{"d_model": 96, "activation": "tanh_gelu", "qk_norm": true, "parallel_block": false, "init_std_o": 0.0093, "init_std_up": 0.051, "lr_mult_up": 1.19, "beta2": 0.99, "grad_clip": 0.5, "warmup_steps": 117, "schedule": "cos", "batch_tokens": 65536, "doc_mask": false, "train_tokens": 237800000, "dataset": "wikipedia_en"}
Each number is 128 + 24 x the weight over its row's rms, rounded and kept within 0 to 255. Layers, rows and columns count from 0. Numbers have three digits each. The size before them is the row's rms in percent of the matrix's.

# layer 3 MLP down, 96x768, rms 0.277, rows 0-95, columns 144-191
100:126166124106157121097107113150128189141139090113143172099149152157092104117156096123154136163150100067121108148143136144140074167168119131158119
112:178122124138120118142132139083100060136114160127116124124132114134073132156170164115116136133171150144154134149133144079098151122092117138163073
091:133118168112137154104112062075112132104115144129091119124163156116090103133121115183106178110096155132183137143194091122121133144100121096144139
106:147117091130129143119103131095106100140122108131148102064145108106129119137147131139075107138120099058134169119134150118159125154117120114139142
108:177132108136150117157122125145109112132143127119098098217105134136143108135144140133173149143090172135114147142118108144166119060156143085123109
097:147115120100173122142142149133140077145163130118128110131132123169128140138104123174063142170122137150117123132168132111155127148106156138097100
090:164081119154142162128114143119142106136131153112125166082156151117147130144075101116092128126113185141128133135140135147125177116110121129095135
103:141116121129145131154142075138126116101107114130135121093140115115172134109098124146138125167164094151151133125131151170109151144165113120111098
096:154113114148131117109142108124129112093150124129119136094114132093123135154135148105144096120124079145163110098151116159134173142118201133128130
092:098175112078143099106102154126118126125136110145130112117120124151126110121075110115119107119142160159154116120129131153134129112139145129144128
106:115113118184153104080126157125094115135116157117165161150118099128129151129087105141124152162135093108179123127143114088141154111135119181115098
093:137129104135114103129135119171126113139121100102116126146167096099093140135118120104137113104101131107161086112137122097111124143095129159149135
095:112123145086125141163105144166123160131143148142120105145087105160131102131124120157088118148079163148155135099122125138122146160129161129119158
097:142125115093132141127130145131149100139111101116133135171149127157140134114096071180175159148172103171139138100085137100119120136105157129149129
098:163103100156121161123106155095093133175138101138131137158142112147140106110094115165109120161130132136190176140111175110105141127082143173141116
102:154172141106105130132160133131128136142101141124143154131104129115120129118171103161139108126203111121159116124124165117126120137115118137107144
102:095124077110132138126143121116107103115119107129113072128137146116086138145106109160181123109140118116126147129161112131123151157088136138130120
095:149122115123109146097125112129117100129140116106157116122141153119130131095098124140169110135128120108120117136116134119130094140114172104156157
097:154137136083155111170114106131120148092128169140084160070122165108146150148153123125183120138096148113163106153129146115109096097135102155107128
096:119157055119158124104139134148115155156103138119131134158132135164087150106109141159135120148095149146120105137106128122133089119089058118124093
100:130124130131121097129155132137157125105113129146128076160147104124113171094152073148114153148132087159155139079136150167151153102143111117124127
107:087170086098116103095126110121126149104132119157125087154082121179129131142111149121135156157111107130118100112159137132152100128139099120115144
098:158116163115097123152146112134115159154123134156160160120165087101140166142103134126104074098157128114103109123113138142168117163128159131140146
097:106148118070120125136108121101106106116138102123104142155107146147105101129110162118153123142093122138129120169143128107107132113113115145157128
098:119136125090122091143105125181147083125113108136154145085118137121139105096152146134180120081099161118097125129133148155120143108087122095117158
102:140132149126139154092113132070155088140111103139148142114130098111165150114086129142091148122155157145138159147109157115110074164102089129172134
095:138126122105146113134136125184147147112142120161130106125118103108133113127172141113176173143105106132134149156127109106111134140105135146123138
103:123152089126138112124130148130146104109109151158099117175080139136099143100165145102152118122151120102115137150142146147115148156104097140137120
092:133133151138163121099132108163183123122104108105115147143153147124185119092123102109101097140123176129110149157115104117115105156128105149135106
095:130126166131126131107115167127083117103125140153098126120140137145125146134090139132137125204091141122136099167124161120132168148069158132110149
098:101147119104127115144180144151136109093137139114115096146140110126099127085135135146071089121144127139116132116101129087130126120128183168098138
095:173143047136125132147134175151062122146109144110135156140126089074096174125140111090163131066126135113138158100100139187127146148133139133123155
102:127123146108157134095133146151079177120129104157101093142132157105091115122139117146096133168136129155111142113147113163130104172150099150122102
102:092170157086118117134135121116212157118139114148134131076157097159121134139111101154102077166146105137162126136107141094128086102088144137103118
104:083113109127139098117130139141163174092116121166123140149131101117116102093200135096156118149154157135125080112116114133103124100160093146141098
098:098123142133156110113121133101141128096141115126128082189163161140117146152104141149108088146128077140117134099109150137135122143093128136166123
096:092143102154131149136119107109151153133141155137149148150111069148120103092127082128117159118143116141132076128095129115168109135107072121104118
101:101102148142146114154131137083134165154117130140135115102096157089149101121146109091095118119125090095096137142148073099138116167149128117121140
105:154122133128131130156129095148117157125115125121116135135173163150135174118072118144116143136145147102169136151135129098136135140114123150113112
101:108140127129146112121124137101132143120136156133082117142092154150149145150137118139156142141164139098109102176151132127122166142166146122115094
100:098089127163096119130147169143131112118123155147117164059160107122118130117196143111172131137112169135083145133090112095104131123119151112126138
104:134133154093116114144152117143104175149135090159164112114121149128111127127163158117171167096093121103161109162094127162164090165125115190121115
100:165108113154134140155130103102133120128111176128105116143154120103134148115105124122089164067096096090131129076138123098167114097091123116131159
098:108128108092151131156128147140106137147138113164142126095175132105100150100138126080160133137097169154125063131111136131139102140126122097144131
103:097107157151141146093117143127112134128110097117105104153106102139134132149164134082103132161106139121163104131176142172113157119127090134106115
093:142103150111162120171125152154108096177144128159138134134118098143129108128133097124114171156115097129125052136151102156133112173134144082166131
101:145121131137093127110102148117155092141111136130111122152116134117129123135139098091143146123104143132139148154125130143129120127095167163139163
103:109156094145123130142128074131101100112148155113115126109153101097129123118108159138103122090121159137138129138119153130105123137157136149135131
102:075141145139131131118109127144124124113122080124128114101119133104106092132140190134138083135117133087130149160161120122113156144134094110143122
107:120089137127162135179104142140152167129135124109137115118106109115135133115111155134152105090129126128152139099131105127111134119181134062137101
093:157108129163082114102125180083144130128126155152142137135107128119147153120133073138170097123136107115109163099100118115102137150164103094130150
100:156145149104128129156132139167143166127132136132126173105122143134112118117130108060093109096100137119143111098135141162155094132143142144115149
098:160161160106133118117118144127115109112126125156128100107129124116162133143092140122091096114182118158144129166100127133141150123143128136147111
102:123123198132150083147154176147096127135134148129115175149145129089131117134128189133142142109112122118144145135115158100142102136156138129158144
101:145130125143149104202139151151138127137114185134097165098123129081154138124138129123091126109078086110087125118160096133130101092152116151147166
102:106137115121117160125156145136145176154125129141113189128139116171103161126175119136124141101128151170079111135144120086171117134134120148136088
100:159122091134116128136124127144116151113117164121143095064149106150122089105131127116149124102085132172170167069126133110091153137136143168120148
098:090141119128105117154121126150127076101138148105089175143115112112120082165133095158095125129146137139155106147099116131095106128140131141120082
101:137127116107175119187135095141121142098107087121117132136142114111096109133149100155115072132174112120094090122122140137154148078129113087130139
114:123134154144153139120146105111168118090121159100135136117131116119134134157088097146080097129147145114142127102142122153072161111101124109094116
100:173064147124138089130145100116129122140145141113128141166123124144134166137170127099134121147107115142149090151112145170168179150108112184146159
109:161128169136154133173123112103158128145143141135110142057119137153133128115132079151125141162154139135139148150140131086106091133113125113096138
102:102144098116107145127122118148110147129120181167142122126086160107087115120106157141144098151097127136091151126115144099070147130106135110140093
111:137150123084107124125127171097122163117132088109114149149128100146120139107109131136129114154167109085150109112109104117127114109140099125107156
112:161124109145151124118129152126135113139136122148118135163107146111128126126119143119119140118060104147113127111130131132121124146128095097134138
095:133105099128130134142097091142168089133129177121123134112120134109106110119072109120147087112078129131124133137102129123123113140125100140134124
105:115146158120131126109080157114165060140139091128120087104095163106098113108084116096097116126144134109132140135132137141144140126120132125105139
103:121132090112115111103113142130116133099120113120125138113144102124082145136060137154117112122137096130125119133105134174087108134132099126120129
103:079093140169119160101152131115142094139143115176118157095117108102112143168139116099152118148102114115141143116148119152114144117077149143110103
100:114140121134084128173146124128131142099093113148117097145124145147090093107153100088185130114143158137096135137163117165140147108135141147098196
102:134123177149144126119139087107132103163126131153107135159083149133112132161215139134158181151106135152128111166146127138145126164116162111114155
102:124130146155081110109136087101119170126131095144096123144105150126150191106124150150139154128150136153159144135115116111099146109136151135142166
095:119097080099131132122146124133135159106116106094110155080146148098149138092162140143109143141126181134131093125125141122107111141141135135117099
104:089103124145157138080136114116095138128142110153137135147167132136117124140108094155136140186131099177105116145151151095168097134082133095112116
101:146132105176120123125154137125155079126111145136140123110150159161088116092078094120185192124093122115121183146164151183125120146121139085132102
094:142126143096154145169114144084115141106125126140137115158076154131083087157117147136142106156109135128144086164168119124166191137161144103082116
095:105159087131116129131141109103121127184097102155115091126115135092117092131076113147194078175086119127142143099130136114097153105157134115155126
099:110152079123095133098142151136173113163110114165148120198117160141117132105177157117110108146132081125139121158149107160128144145130098181113131
092:143148177099135102172085168113167123127161148120101144141133121120124129126135130140075138113126149088140131125120114094108185142117123138149096
093:067144126098126131119116144113174126105143115111148107138123143150135087117131142139067154143104142152130163100108140105153123166131124133146139
092:131127095128130151149150145154130155136152095137067138087117113135138104149163120143168109129062137159130123077089126168102160096115109083156140
100:151146157153149138110131132081147144114144077147093112098122107109111118136099127115133076144130125115089140098114132167084144122047110106129119
099:146127161143120126128107096168164124117114135149081119113127166148165126128135120107093117073098126172162148149158115144141143134083112145155149
100:127154178127140123140138188120125190151148128117109143117130113150135063111151099096078078094139083111132090131120135135147070120126140142129156
100:131133114125110178118097140076109147135132170127126090137156147126087130103077106126121135132151088117145138131124144122134131120109100105129153
107:168158155141113118146137187099150097155136128109184114158151136135138099112057100131169107092135125141091119129114100107142163143121142148111132
099:107145147138111126125104111178157139170134134097107169163113129122133101126124158162156166108105136146111125112134111138121119156085143100094107
105:142157054113107115136131172144143154165125095147158121112110148150118129052162136140084082180110151124143087106094109123107156124144136107127112
092:120101147130114125194151106107119138115098132149083127080143145129145121128101128131135124154096139129123158119135158152154136145107128117109111
098:126134134099094148129128178121134154115128161155106102132136112129119119092102118115115052108129141135180124121081151085123098128124115129104157
096:151145149127126147133119190153153170133123128119151160126153110152077114138108148132124110107154106104198109139110152136150075126130118139109136
099:179130155130121130145122119106111155150128159098133119101125144107130140117161119154125139074163149148165158089123142121157091147167118177145126
095:111152167105146155116157145104100082114150155157090158123129114094132127125129165131117174110109108142150096095100129118109131154105112082125124
101:101091123136125116123115114163132111136137127181133149130122190150111130110157149072133144090081120139100097097124146179104175123156105131106138
097:122174126091094104129136130109119148126121091132163141120120095112153125109135102107164129111174101120130127108082127127119149113135134108142124
102:114110161143082129105139104123082131166119096113159108097131138118115102138082118118171139155094132165144163083180132126126159122099175122160142